{"norm": "layernorm", "rope_fraction": 0.75, "attn_scale": 0.134, "init_std_qkv": 0.0238, "init_std_down": 0.00188, "optimizer": "muon_variant", "batch_tokens": 131072}
Each number is 128 + 32 x the weight over its row's rms, rounded and kept within 0 to 255. Layers, rows and columns count from 0. The size above them is the row's rms in percent of the matrix's.

# layer 15 MLP gate, 3072x768, rms 0.0401, rows 2915-2960, columns 576-623
size [ 99 105 102 107 100  94  99 101 100 103  96  96 100 101 102  96  96 100  99  96 100  96  94 101 101  99  92  97 101  95  99  98  98 104 101  94 100  99  96  97 105 105 103  99  98  98]
[[118  95 154 127 149 146 130 123 131 162 110 138 103 151 148 104 128 147 102 225  74 155 138 104 176 107 160 105 234 167 170  87 129 118 189 147 161 119 173 128 113 161 162 125 117  90 110 133]
 [197 113 141  34 147 116 188  76 110  91 115 133 106  78 139 184 166  92 131 163 131 187 145  52 143  64 142 163  59  91 136 121  82 120  94  90 123 117  96 185 165  92 141 185 116 149 165 106]
 [102 170 154 101 171 134 142 193 128 102 161 140 128  99 139 134 104 107 132  95 122  73 134 177 110 173 130 116 130 109  93 120 157 200 136  58 155  71 133 152  65  62 117 110 126 141  80 129]
 [117 127 116 161 130  90 130 126  75 135 162 146 119 109 212 188  58  81 100 144 135 124 114  99 112 124 201 169 128 166 139 105 122 101  94 127 138 149 170 121 147 180  89 125 133 100 155 174]
 [146 141 155 179 169 171 179 163 150 206 125 104 138  92 131 106 169 187 167 138  96 118 145  77 101 150  91 170 178 114  89  85 149 136 147 144  97 151 120 106 134 114 102  94 116 120 155  99]
 [ 69 209 141 119 133 166 142 137  94  72  55 196 123 121 144 157 114 117  44 120 160  87 155 103 118 113 122  87 159  72 126 139 132 101 113 132  70 146  98 178 144 132 141  98  81 100 115 159]
 [118 175 139 112  98 153 180  52 163 172 118 109 125  65 131 107 186 124 204 102 132 115 114 105 141  87 154 109  76 183 109 117 125 174 117 103 135 125 149  59 160 151 128 110 192 114 151 118]
 [165 205  90 134 144  96 163 125  83 108 147 179  92 105 104  55 186 102  54 165 112 158 108  88 116 194 157  99 127  69 106 125 142 129 130  83 122 131 142 153  79 138 100 121  97 116  94 114]
 [101 115 203  72 209 115 138 136  20 126 123  53 134 154 139 115 145 181 122 127 170 188 186  98 112 113 124 128  85 140  70 144 125 117 118 152 172 215  43 140  32  99 167  67 107 112 136 120]
 [176 105 128 102 143 160 109  90 167 131  94 112 199 168 126  94 138 122 133 135 117  99 111 121 115 149  89 101  80 152 146 142 169  95 113 161 111  84 124 198 152  94  80 152 113 153 138 111]
 [108 115 108 155 143  60 149 109 113  63 153 133 183  82  84 126  68 115 149 140 103 138  84 135 111 165 163 221 143 169  80 183 196 165 152 146 156  96 137 174 129  55 133 185 138 148 117 115]
 [ 96 156 167  79 109 121 148 133 152 120 150 148 146 138  93 155 197 121 134 102 101 139 167 117 108  96 165 115  52 129 160  81 169 138 112 137 107 158  92 195 136 121 120 125 105  69 109 125]
 [132  96 101 121 137 183 101 121  72  91 125 163 153 130 108 210 125  80 103 164  97 138 174 185 153 127 123  74 109 118  81 150 163 115 156 143  87 126  88 178  97 156 141 113 141 142 140 123]
 [136  88 170 126 101  99 159 138 119 105 186 163 101 169 135 145 110 136  87 117 124  79 111 105  99 138 188  90  99  86 127 134 111  98 122 120 157  96 119 138 106 146 173 103 131 108 165 121]
 [110  77 141 166 127 137 125 156 137  65 143 131 147 157 114 181  75 145 145 158 115  61 116 124 142 192 167 117 180 185 112 129 120 119 110 111 153  88 155 149 156 196 155 151  99 116 128  92]
 [ 75  83 114 167 168 143 200 115 162  82 157 107 133 121 126  68  78  63 137  84 113 106 102  90  83 152 147 148 134 119 168 154 190 130  97 124 108 132 128 153 138  62 111 134 135  95  68 142]
 [112  84 184 128 134 118 154 146 149 128 118 162 158  82 123 111  57 152 106 165 192  29 142 138 121 136 132 154 149 183  63 125  93 113 137 111 137  94 109 119 141  87 148  92 178 118 147 177]
 [152 172 123 118 145 145 170  85 175 109 119  76 136 117  86 146 161 136  82 157 156 120  88 179 130  68 148 144 183 104  93 144 103 138 119 114 148 178 135 196 182 150  94 140  72 150 141 125]
 [147  63 106 107 146 178 147 172  75  33  64 155 116 157 110 134 106 137 148  80 135 140  93  98 120 158  90  92 128 114  87  71 102  88  67 119 114 135  92 112 163 128  96 102  36 125 109 123]
 [176 172 128 120 119 124 149  54  71 152  93 123 187 110 162  79 145 152  60  92  90  89 113 124 132  70  86 136 133 133 122  88 131  53 120 150  65 164 127 102 144 158 131 152 170 132 177 139]
 [111 130 181 129  94  69 136 164 163 126 157 164 111 120 139  71  83 139 148 152  81 142 118 123 157 103 154  70  90  98 120 125 123 144  99 141  97  96 148 158  96  97 111 140 180  63 111 158]
 [103 160 126 143 190  93 159 123 181 108 113 145 141 146  87 139 112 106 170 144 153 128 159 116  88 146 146 141 112 137 113 130 154 165 155 119 170 130 123 121 151 137 142  76 131 147 133 114]
 [166 103 126  56 143 162 140 142 112 165 167 125 122 134  87 132 152 160 117 142 187 142  86 190 158 105 167  96 100 107 182 136 140 137 101 135 154 114 186 131 135 139 112 170 111 145 173 100]
 [117 126 152 172 176 224 117  93  49  63 117  96 138 113 163 115 164  67 100 158 135 172 109 105  83 212 150 123 168 163  93 104 140  93  90 144  67 114 112 104 121 113 152 174 145  94 131  97]
 [132 161  91 181 121 153 191 134 113  82 142 147 109 175 116 142 129 146 129 170  94 139 208 111 122 109 122 105 115 150 157 140 168 119 160  90  80 155  83 167 179 167 134 106 115 139 127 129]
 [119  82 101 106 164 106 189 121 100 170 149 159 158 164 142 139 146 145 144 128  91 148 129 112 107 145 138 116 100 107  98 153 138 114 127 109 148 105  89 121 148 158 104 124 171 140  58  72]
 [124  98 156 143  60  78 151 113  82  92 102 167 170 103 147 114 168 146 127  70 106 145 144 108  97 140 136 169 131 151 157 140  85 160 219  67 156 130  95 156  90 108  88  97 168 111 150 151]
 [113  77 138  64 153 145 139 108 150 103 119 139  98  92 163 121 148 123 125 204 150 117 140 142 111 123 160 124 102 146 150  83 100 114 126 151 143 132 145 125  80 189 121 130 102 123  89 177]
 [123 116  97 132 120 127 130  95 115 145 104 157 115  99 145 112 147 143 176 152 122 160 130 151 120 115 135 106 117 138 125 152 116  81 107 129 118  75 114 100 152 107 127 183 153  65 157 120]
 [180 123 129 152 144  75 158 126  68  56 137 149  87 117 115 157 136  88 122 128 172 134 134 147 121  87 134 102 147  98 158 120 144 110 165 132 121 164  83 105 148 161 180 140 100 153 132 101]
 [127 131 127 160 142 152 193 100 131 104 117 103 168  85  91 143 129 169 163 141 115 129 108 125 157 193 154 152 157 169 103 100  89 177 105 176 108 110 130 163 200 136 156 134 224  55 150  97]
 [119 203 120 124 106 162 180 112  99 181  60 158 139 178 206 128 131 152 109 140 131 109 171 103 119  96 174 157 189  93 128 125 114 122 118 163 144  97 123  75 115 155  92 132 103 100 100 138]
 [142  74  92 139 136 141 188 118  94  88 125 125 120  96 122 153  79 158  75 123 191 174 125  96 209  73 151  86 152 167 134 121 104 154 142 182 130 168 141 109 168 117 167 117 130 163 148 136]
 [160  98  93 118 154 115 103 114 112 110 137 127 150 125 137  94  52 102 169 129 127 145 141 159  91 133 172 122  99 164 171 153 113  74 154 135 127 134  93 155 191 138  42 123 162 102 143 136]
 [123 186 112 159 165 159  97 105 139 111 138 153 102 112 123 107  99 185 125 151 100  98  81 141 148 150 162 140 125 115 120 176 114 101 133 101 119 167  76  87 137 178 167 121 144  88  97 154]
 [117 126 113 118  79 149  84 100 154 120  66 122 115 123 134 147 115 128  75 150 175 148 151 159  82 168 133 102 114  57  94 105 132  48  81 159 133  51 144  75  97 123  77 124 125  89 119 111]
 [105 188 194  88  82  95 177  80  97 139 147 105 148  87 131 158  89 132  64 185 136 131 147 146 173 104 144 117 120 146  90 110 165 152 149 112 178 176 142  65 103 130 103 134  93 130  69 136]
 [187  95  95 153 130 142 127  66 143 148  79  75 118 123 127 124 115  81 149 172  74 143 188 114  77 152 110 140 167 102 161  90 175 148 104  76  72 128 123  88 107  85  47 134 189 129  63 123]
 [147 124 137 117 142 157 116 136 114  68 102 156 168 145 130 100 125 139 129 155 154  94 127 193  92 204 221 102 120 130 151 123 133 129 117 109 144 102 103 139 138 106 128 160  31  75 135 134]
 [149 133 103 123 114 151 199  88 110  52 150 147 170 152 133  66  97 127 178 169 119 148  77  99 175 142 141 140  69 141  98 192  83 159 133  99 129 207 146 101 137 109 117 122  20 130 144 170]
 [135 157 147 134 127 175 123 134 107 162 109 124  87 154 123 153 156 110 149 105  77 135 109 137 190  87 158 135  96  56  86 124 123  53 118  67 151 179 123 113 111 152 179 166 156 149 159 152]
 [129 153 190  85 166  80 150 107 151 158 114 164 155  71  66 183 116 136 106 119 133 137 143 138 192 130 101 130 147 158 172 188 123 103  92 130  95 150 110  86 164 120 171 174  97 179  95 130]
 [170 145 130  57 135 130 173 121 204 142 141 133  98 156 152 136 130 102 112 119 151  86 127 128 140 157  97 136 139 124 138 109 129 131 144  72 125  66 188 112 105 111 171 154 136 118 178 112]
 [103 121 117  60 164 104 167 109  83 137 117 154 144 147 180  93 118  94  79 141  91 139 124 166  95 113 121 115 127  98 159 119 161 117 114 104 166  90  66 153  40 120 130  78  96  79  86 172]
 [104 149 131  97 112 199 157 189  97 122 107 121  71 165 101 162 187 120  87  99 132  75 132 106 203 199 101 149 179 150  88 144 115 151 127  95 111 142 166 165 102 117 175 121 128 108  61 144]
 [186 104 149  85 168 177 126 129  48 123 115  82 105 184  83 118 114 137 124 124 157 150 102 109  91 195 134 147 188 115 167 125 112  63  76 158 170 142 140 162 102 133 133  80 125  90 134 161]]
# layer 15 MLP up, 3072x768, rms 0.0414, rows 2915-2960, columns 576-623
size [103  99 104 110 102  93 102 101 101 103  97  96 100 100 103 102 102  99  98  99  99  95  94  99 106  96  95  98 102  96  97  97 100 106  99  96 100  99  93  98 102 100 103 102 101  99]
[[ 72 126 148 117 179  98 136 116  92 155 156 110 185 123 127 141 144 134 190 109  71 108 117  94 124  92 187 180 121 184 172 129 127 110 122 128 180 120 164 150 103 146 185 125  77 132 137 192]
 [199 129 139 110 176 121  88 144 143 144  91 174 114  73 132 128 146 148  82 147 120 134  79 109  85  74 102  92 164 109 126 156  70 113 124  77  57 135 133 154 171 189 124 131 163 161 124 112]
 [108 149 158 107 146  82  86 140  90 154 140 113  62 113 170 132  83  98 151 107  99 165 135 128 177 126 136  90 137 133 146 159  89  93 174 119 111 139 101 142  64  79 150 132 140  89  84 108]
 [128  92  52 138 163 113 140 144 111 127 123 117 130  65 165 140 123 126  95 113 152 120 178  90 122  87 138  68 123 186 132 130 160  93  96 172 128 140 133  78 123 147 100 195 195 164 131  83]
 [115 168 170 141 107 113  74 126  97 148 160 140 174 169 170 162 152 116 160 119 178 114 123 112 131 116  91 105 101 100 128 139  94 165 140 176 131 117 116 167  94 139 115 137 155 149 131 143]
 [124 166 195 141 103 157 123 125 142 101 145 131 147 155 204 192 171  97  53 145 123 114 138 155 129 147 116  81  94 113 133 177  78 110 219 138  99 129 103  60  80 204 124  73 119 127 156 151]
 [189 116 162 167 165 126 147  95 158 195 118 132 152 104 116 155 135 115 124 124 130 143 170 165  83 147  64  91 160 140 146 101 116 132 141 129 162 104 133  60 141 109 164  55 160 142  73  60]
 [138 115 105 109 162 106 168  61 153 143 100 112 150 144 155 103 168 105  55 103 118 144 137 129 152 169 128 163 171 114  82 106  62 132 119 106  98  76 118  96  67 191 153  96 121 180 161 141]
 [154 186 134 128 131 148 162 113 154 162 197 100 203 173 116 168 131 134 121  98 176 152 129 120  93  84 170 131  98 119 122 150 141 179 146 117 126 145 170 169 170 108 183 173  88 143 144 145]
 [137 166 152 131 118 118 123 126 110  93 146 119 159 117 125 144 186 145  95 166 114 143  83 152 114 177 126 138  77 144  97 160 180  68 104 162 125 173 121  70 143 139 141 121 110  94 164 185]
 [170 113 159 127  95 160 138  74 130  89 143  47 139  57 106 152  65 177 175 159 158 119  77 160 136 209  84 117  59 121 130 157 147 168 151 106 191 150 192 122 117  65  94 139 140 149 100 160]
 [158 162 177 101 129 136  93 165 110 134 122 174 102 149 132 140  71 116  85 101 136 138 146 147 128 131 141  87  94 136  89 172 106 113 182  95 114 135  78  91 153 145  89 116 108  60 138 153]
 [148 104 188 176  89 135 107 121 164 134 119 152 134  91 139 119 131 134 135 135 103 147 172 192 117 111 194 175 153 107 158 112 123 102 149 144  87 136 152  80 126 173  77 147  93  76 181 145]
 [117 100 150 150 143 130  76 127 173 148 150 135 109 157  74 157 116  75  79 117 182  51 117 130 113 150 119  84 118  89 153  52 138 181 119 217 108 112  90 112  61 115 182 160 173 116 133 123]
 [174 171 111  88 109 120  85 186 134  97  91 134 166 128 148 129  92 101 115 121 117 137 136 144 143 132 127  86 159  84 100 136 138  87  84 126  68 113  86 183 115 181 165 160 100 148 124 102]
 [145 131 136 113 143 109  95 106 131 132 114 125 131  84 153 129 138 124 164 128  55 145 116 133 123 167 134 104 171 128 202 134 100 136 119 158 114 121 104  82 147 135 159  89 152 146 148 126]
 [ 92 173 104 118 103  88 137 160 132 113 112 152 122 112 103 151 119  90 150 137 129 166 145 106 195 131 123 135 178 124 147 155 197 153 107 150 107 120 136 164  99 187  98  82  49  98 143 163]
 [129 103 119 107 123 140 152 168  51 136 128 139 146  74 142  89 140  90 109 164 125 132 154 160 119 202 119 117  87  92 174 135 107 152 168 145 137 148 149 122 137  76 145 117 142 144 136 132]
 [115 194 115 147  94 193 120 102 175 162 133 163 137 136 161  75 134  99 135 127 119 170 113 131 164  56 158 132  93 167 142 104 130  60 110 151 127  86  98 114 176 121 145 170 103 151 169 121]
 [114 138  79 133 158  69 169 181 126 170  75 130 150 116 160 114 151 168 175 142 118 192  94 168 166 133  80 129  91 115 139 108 150 202  76 196  80  90 103  75 155 129 135  60 130  88  67 138]
 [104 178 114  90 126 158 102  94  95  91  74  74 163 176  86 202 121 163  99 182 129 139 104 101 115 153 188 122 136 144  97 157 168 124 107 163 115 157  73  60 128 191 189 201 135 136 108 119]
 [ 87  84 120 106 150  98 107 130 134 127 124 105 154 119 130 196 112 144 190 164 132  86  85 130 105 122 110 131 119 144 123 147 225 136 115 174  92 103 131  93  98 137 161  80 133 183 104 123]
 [163 137 135 159 164 125  89 126 152  98 154 121 112 129 133 139 149 108 103  53  73 174 172  77 107 142 153 163 165 140 186 128 103 101 130  97  80 124 131 125 187  49 155 125 134 133 140 121]
 [171 131 136 119  97 173 115 137 117 160 181 162 106  50 101 157 143 168 138 113 143 132 166 116 105 111 170 120 122 120 101 124  41 171 126 156 167 129 139 126 120 133 133 100 112  92 157 141]
 [ 82 142 102 158 168 123 133 155 140 102 152 139 159 121 102 166 158 144 145 161 111  97  75 138 105 100 136 194  89 115 148 203 127 163 122 109 141 116 108 151 112 121 149 162  94 131 111 135]
 [139  74 174  94 137 162 174 138 136 157  87 125 102 105  88 173 116 117 100 105 169 171 146 100 137 149 128 149  71 125 131 131 193 127 128  76  96 153 127 134  89 140  98 189 120  87 142  80]
 [117 114 185 121 139 116 175 104 150  82 127 170 191 136 139 121 105 107 101  84  69 138 116 115 120 148 114 175  51 133 108 139  89 140 134  99 149 128 132 116 129 173  62 143 128 188  97 134]
 [130 112 126 150 153 126 105  88 162 131 119 153 136  87  98 104 129  79  75 160 153  88  86 113 139 161 110  95 138  87  96 108 109 131 160 137 143 117 185 178  81 117 159 118 127 127 100  72]
 [124 119 145 160 111 168  70 144 146 123 184 136 148 138 118 108 142 111 144 119 102 140 153  77 105 113 155 136 161 170 185 131 104 122 126 141 128 122 160 148  86 197 144  76  79 179 196 114]
 [122 118 128 148 103 110 123 181  98 173 172 152  94 151 103 142 119 145 129 100 143 157 148 136 168 102 148 131 145 130 192 119  96  41  56 138 107  92 142 131 145 107 134 143 127  73 127  84]
 [ 91 115 122  35  97 180 143 163 105 173 131 172 136 116 200 151 133 109 158  68 140 144 128  84  88 112 108 144 131 161 103  64 157  80 147 162 146  99 136 108 102 148 115 116 199  93 151 117]
 [ 86 148  91 146 144 158 124  94 100 106 165 172 119 151 139 124 131 138 203 207 172 164 164 106 111 172 102 111 187  90  83 112 110  98  87 195 104 138 154 151 146 172 108 112 168 138 165 109]
 [132 107 105 123 119 205 218 180  81 107 155 147 158 110  87  76 135 133 148 101 138 152  99 129 127  99 128 158 142 148 181 114 149  88 114 153 114 137 125 132 190 149 140  73 187 168 105 203]
 [ 71  92 115 108 108  89  88 102 131 159 125  78 186 141 121 134 198 140 129 168 136 109 105 119 118 140 141 133 144  99 126 101 145 118 121 158 136 170 141 124  83 167 121 146 104 129 140 101]
 [141 122 111 158  77 151 100 151 103 126 148 141 110 141  75 140  97 138 106 166 128 154 131 164  93 136 128  75  63  99 128  82 178  87 145  40 117 171 143  63 204 116 136 127 108  79 160 133]
 [164 125 114 208 129 119 149 155 169 101 192 138 110 131 152 112 189  78 128 184 162 140 127 139 130 123 100 150  94 151 138 124 162 161 162 131 130 122 108 145 106 120 143 170 110 111 106 182]
 [157 109 112 155 120  84 100 119 118 130 111 180 136  98 117 109 105 130 135 144 114 142 150 121 165 108  79 137 107 113  83 135 202 143 114  93 121  99 101 126 125 166 129  87  80 136  74 159]
 [138 121 133 182 137  80 127  82 107 103  95 163 120 122 104  95 129 115 146 161 104 111 138 158  25 143 140 110 195 139 146 117 181 133 122 140 203 148 105 128 117 204 178 133 101 152 174 172]
 [159 116 143 150  87 123 152 108 137 144 119 129 115  90 144 200 142 168  52 140 143 101 150 100  99  97  90  80 103  67  81 187  94 132 163  92 104  74 143 156 161 121 130 152  78 104 129 175]
 [ 94 122 161 185 101 134 113 107  87  58 108 136  54  99 149 128 122 102 160 156 168  89 116 101  78 129  61 106 141  79 171 124 209 126 119 109 100 102 158 143 146  66 105 138  90 123 184  99]
 [142 126 176 119 157 110 183 166 146 182 102 141 139 108 107 144 133 155  93 104 156  95 126 178 151  87 126 156 103 110 154 115 121 135 152 161  96 122  70  59 157 111  61 136 164 128 133 111]
 [100 116  97 177  83 129 136 124  79 116 102 106  54 127 150  89 111 127 161 131  99  91 114 126 125 144  98 128 121 157 164  84 184 145 159 134 127  95 150 109 189 121  91 139 163 135 163 135]
 [119 142  95 127  99 116  94 145  43 100  99 144 126 148 106  99  75  64  81 132 132 111 137 132 164  63 140 156 112 224 141 105 188 124  81  86  89 136 140 110 123  90 142 146 132 120 101 146]
 [154 154 170 158 128 112  92 105 137 130 121  82 136 114  95 108 138 130 177 130 186  94  78 181 201 132 118 123 134 147 205 100 137 111 188 174 139 134 130 127 168 174 195  89 168 124 133  96]
 [ 93  78 118 120 118 165 127 121 128 171  90 160 123  86 111  64  93 142  95 127 177 160 118 135  64 125 125 142 147 141 168 132  70 144 127 139  92 162 119 181 160 119 135 109 152  99 103 134]
 [117 124 111 128 105 149 102 166 107 102 146 120 196  76  71 135 125 102 143 141  95 111 129 102 118 103  97  99  67 113 101  75 125 114 107 115 118 158 158 125 132 162 109  99 138  96 116  61]]
# layer 15 MLP down (transposed), 3072x768, rms 0.0353, rows 2915-2960, columns 576-623
size [103 102 104 106 102 103 100  97 103  99 102  98  99 100 106  98 108 104 100  98  97  97  99  96 102  99  95  98 103  98  99 100 100 107 101  97 102  97 100 101 102  98 100 102 101 100]
[[134 119 132 165 114 110  84 124 156 115 108 138 149 111  80 142  59 165 161 141 132 165 133 159 154 145  82 168 166 121 140 109 154  88 107  41 126 157 114 179  98 152  64 128 115 100 133 100]
 [124 108 153  83 133 152 102 152 112 178 108  80  64 195 145  84 174  92 123 119 106  96  70 130 161 130 191 170 112 112 148 117 152 100  62 114 139 116 153 176 108 165  68 111 163 110 134 128]
 [105 151 121 103  52 104 115 129  97  90 151 181 118 126  78 133  88 154 148 116 147 114 147 158 107 112 178 122 165 137 145 100 163 126 118  39 156 170 170 180  87  65 138 112 139 145 111 140]
 [124  67 103 132 164  73 146 104 119 142 130 149 151 103 138 152 135 128 104 182 124 139 201  94 135 128 156 161 100 147 144  92 164  40 123 107 159 119 174 104 100 208 140 170 148 106 103 162]
 [166 114 138 163 194 149 174  77  39 187 119 113 141 150 101 144 118 120 212 163 195 100  92 165  97 117 162 165  83 131 108 154 125 134 159 101 143 127 155  55 122 141 100  61 121 131  83 117]
 [128  78 135 173 143 124 119 141 181 146 115 104 152 118  97 134  94  84 231 104 139 178 114 162 119 162 105 149  97 169 164  79 127 131 144  98 129 116 155 173 139 151 134 164 132 142 111 146]
 [165 152 129 164 166 118 124 142  94 156 153 137  96  97  82 103 127 143 103 125 168  86 197 164 103 114  87 127 163 125 134 128 208 165 133 142  74 111 205  78 153 139 145 143 183  79 160 136]
 [122 130 132 122  85  93 162  96 124 131 134 195 107 142 140  85 144 126 162 177 110 116 135 163 158 118 143 173 162 154 111 117  79  93 115 139 154  89  90 139 139 125 102  79 180 116 151 179]
 [117 170 137 147 125 126 119 175 156 117 185 136 189  81 131  82  72  88 107 133 151 150 149 139 134 145  88 111 188 128 115 150 123  98 181 116  87 107 101 121 110 109 144 171  78  88 134  93]
 [158  88 167  91 118 127  94 112 148 121 136 109 136  82  79 132  90 106 130 130 156 132 116 150 106  95 119 109 130  94 157  58 130 111  79 174 122 132 121 112 104 105 130  86 119 161  70 157]
 [131 232  92  87 132 156 170  90  96 178 158 144 171  91 234 110 143 110  35 139 169 121 182  92 146  98 119 105 168 123 130 186 124  93 166 186  54 111 113 122 112 129 138 131 133 134 139  88]
 [144 111 137  89 160 136 155 127 101 146 139 105 129 142 149  83 102 109 119 140  69 198 131 154  90  79 135 100  46  88 142 165 180 146 181 113 114 141 109 118 113 158 144 110 144  67 183 127]
 [112 154 154 111  94 175 124 109 181 114  91 151 147 174 180 120 114 110 142 126 114 130 143 105 145 120 156 137 171 114 100 226 156 164 126 146 100 110 152  87 102 158 136  75 166 140  91 131]
 [ 58 131 132  92 113  92 100 100  96  95  85  81 179 192  95 126 134 192 164 119 189 155 131 130 165 106 161  73 165 135 179 131 141 128  87 143 103 107 135 181  79 159 113 176 155  95 140 140]
 [116 147 118  89 147 112 119 183 116  86 139 132 132 137 112  92 122 122 112 148 116 106 145 118 100  76 130 125 112 128 146 144  93 134  41 165 135  82  99 163 121 165  99 124  97  67  95  70]
 [173 137 182 149 124 108 161 108 145 144  82  91 122 143 119 103 132 133 133  79 123  73 165 158 136 130 163 115 103 104 180  86  71 129 113 147 142 154 154 136 151 125  85 152 144 145 159 147]
 [158  96 132 163 156 140 133 130 154 110 106 103 163 151 169 125  80 146 125 133 154  61 130  73 131 116 160 100 114 158 109  81  55  71 152 144 115 155 151 129 114  96 163 128 162 121 115 163]
 [129 156  89 144 125 114  86 102  97 165 120 113 118  62 148 112 103 124 131 132 125 113 105 111 112  92 141 150 124  91 168 114 177 132 151 148 131  98 131 103 133  73 128  87 194 180 156 107]
 [119 108 107 170 173 229 138 181 155 146 132 126 126 142 176 149  63 155 130 157 131  99 145 118 139 136 163 141 147 203 109 149  81 133 188 115 153 115 143 147 129 147 163 123 196  48 157 122]
 [101 124  73 117  85 207  95 127  83 185 170  95 122  91  83 152 161  85 135 125  96 151 183  97 142 122 122 142 146 139 204  86 103 161 101 125  77 151 131 160 121 138 119 132 153 164 142  97]
 [125  78 142 129 149  58 111 108  86 114 161  88 132 139 121  71 145 107 174  66 137 140 161 118 160  74 176 144 181 126 131  84 128 103 139 114 132 154 108 132 139 142 122 166 140 143 132 103]
 [161 122 155 191 134 118  69 119 143 173 177 112 172 128 117 121 141  74 146  70  93 103 165 154 163 111  84 102 233 106  98 158 164 162 181 147 128 111 171 106 120 114 151 169 132 103 115  66]
 [162  85 169 123 134 123 160  60  72 145  89 130 121 133 159 103 118 162 124 101  86 102 173 165 100 127  86 109 100 125 170 184 142  87 141 166  82 111  85 108 161 107 140 139  58  71  71 123]
 [151  66 101  82  87 120 111  93 121 128 151 156 166 107 146 130 214 117 214 172 108 173 123 117 143  85  85 104 138  95 115 144 137 143 123 141 142 159 135 128 118 120 115 114 120 146 131 145]
 [191  55 151 173 180 135  86 172 127 164 151 155 131 112 127 127  92 110 197 183 104 153  66 130  93  82 136 125 135 118 132 115 173 109 178 175  73 129 153 104 139 189 126 134 100 117 110 147]
 [ 32 119 173 100 104  97 114  82 110 121 145 116 124 137 147 130 219 128  90 121 115 110 155 128 155 170 175 102 134  99 135 115  74 136 110 134 128 112 124 122 123 126  91 133 114 119 103 165]
 [162 165 165 118 141 168 130 110 149 128 133  64 133 151 105  98 191 136  38 126 146 157 140  88 164 135 132  81 137 113 114 125 125 117 125 131  95 126 176 150 171 116 144 146 100 135  98 119]
 [138 191 124  95 102 125 144 109 169 141 108 155 145 138 135  99 133 132 140 136 128 151 113 126 186 134 138 138 171 137  94 128 165 100 105 158 168 117 153 104 136 138 114 180  89 127 130  22]
 [119 180 111 189 123 154 102 128 106 115 106 115 110 121 138 112 158 140 110  95 124 127 118 120 133 121 145 171 151 109 172 136 169  87 174 208 117 174 128 138 127 110 114 129  95 175  99 126]
 [ 96 129 127 106 127 168 224  93 117 124  36 112 138  81 212  59 155  92 108 169 146 134 155 130  83 169 102 114 115 118 126 135 139 204 108 131 120 110 103 160 128 123 153  64 144 116 156 125]
 [151 152 157 112  76 123  84 155 138 164 152 187 122 117 115  88  96 158  76 154  91 134 108 146 192 112 163 153  93 108 137 191 109 185  68 130 147  93 133 109 104 114  96 131  96 140 119 127]
 [133 137  70 116  94 112 132 102 148 109 102  92 131 141  99 180 141 114 120 159 149 112 177 138 119 157 191 114 118  75 139 156  99 140  94 137 145  74 103  94 199 155 136 142 105 106 114 101]
 [161 162 136 144 118 132 111 106 208  68 157 115 119 145 135 155 139 183 112 133  92  84  88 112  65 159 117  96 108 140 128  97 153 113 110 134 106 119 139 145 127 142 105 100 126 146 166  79]
 [109 123 117  85 125 145  85 126 108 111 119 182 145 112  97 185 129 123 148 113  85 119 133 120 175 104 187  78 133 163 104 110 169 168 159 129 139 160 109 131 136 154 101 108 106 122 147 145]
 [177 139 117 155  84 102 135 132 139 140 197 104  94 144 124 106  93 109 134 117 152 104 140 136 108 179 144 125 204 167 131 198 127  73  52  83 144 192 123  98 120  72 116  96 176 135 161 155]
 [126 114 175  92 133 197 115  98 155 130  82 201  84 106 121 108  59 103 131 173 137 148  84 109 111 114 129  34  97  78 108  74 126 155 147 174 116 126 173 129  87 119 108 126 120 113  95  71]
 [168  94 119 132 106 163 105  72 145 118  96 133 139  93  83 112 142 134 116 132 128 130 104 124 114 168 114  93 171 129  79 162 155 112 109 153  90 160 138 121 185 158 105 141 127  80 108 121]
 [172 166 135  96 202  81 123 144 119 120 179 128 157 110 135  94 209 121 167 101 134 136  98 184 112 160  94  92 164 171 106 156 139 139 161 138 161 105 160 158 159 140 109  80 126 132 144  65]
 [161 172  69  72 125 138 161 161  81  67 146 152 152 140 151 114 102 109 137 145 181 109 159 108 128 125 199 137 117 171 116 114 149 106 134 104 146 142 180 129 123  75 175 123  96  44 150 127]
 [144 127 125 170 140 134 170 165 129 106 162 170 125 117 157 149 101  99 149 111 134 179 147 141 106 120 177 133 161 189 163  97 155 153 121 204 106 155 172 147 117 165 105 201 158 117 110 142]
 [141 104 128 110 131 106 117 141 151 144 155  68 131 141 118 153 171  78 132  87 146 103 118  65 130 115 112 121  79 111 121 129  89 135 116 108  79 145 159  98 102  85  67  83 145 130 113 127]
 [138 100 110 144 153 118 164 145 135  71 129 139 112 158 137 124 117 190 103 139 152 124 161 184 121 104  97 145 119  96 119 129 117 120 172  93 119 144 117 115 101  72 119 153 150 154 178 152]
 [112 210 162 120  90 184 134  99 102  89 143 132 153  71  94  92 129 144 142  74 110 161 173 143  98  61 151 105 104 164 175 175 127 184 109 151  68 171  96 128 129  69 109 112  93 141  85 118]
 [167 149 143 168 150 124  66 184 127 169 123  94 120 122 126  66 149 133 146 158 130 126 126 154 172  76 133 156 107  90 133  56 151 151 119 158 126  98 139 122 124 149 196 153 101  95 161 121]
 [ 50 126 110 109 138  74 138 139 149 140 128 133 142 144  99  99  80  72 117 116 115 156 155  97  18 129 104 136 162 155 104 133 110 104 118 111 125 117 117 143  90 112 108 108 180 141 130 157]
 [ 87 103 146 128  71 129  78 118 134  75 104 125 157 129 133  44 118 194 149  74 104 157 124  96 167  87 116 175 129 113 122 176 106 120 136 143 161 136 116  95 164 146 139 110  95 125 146 148]]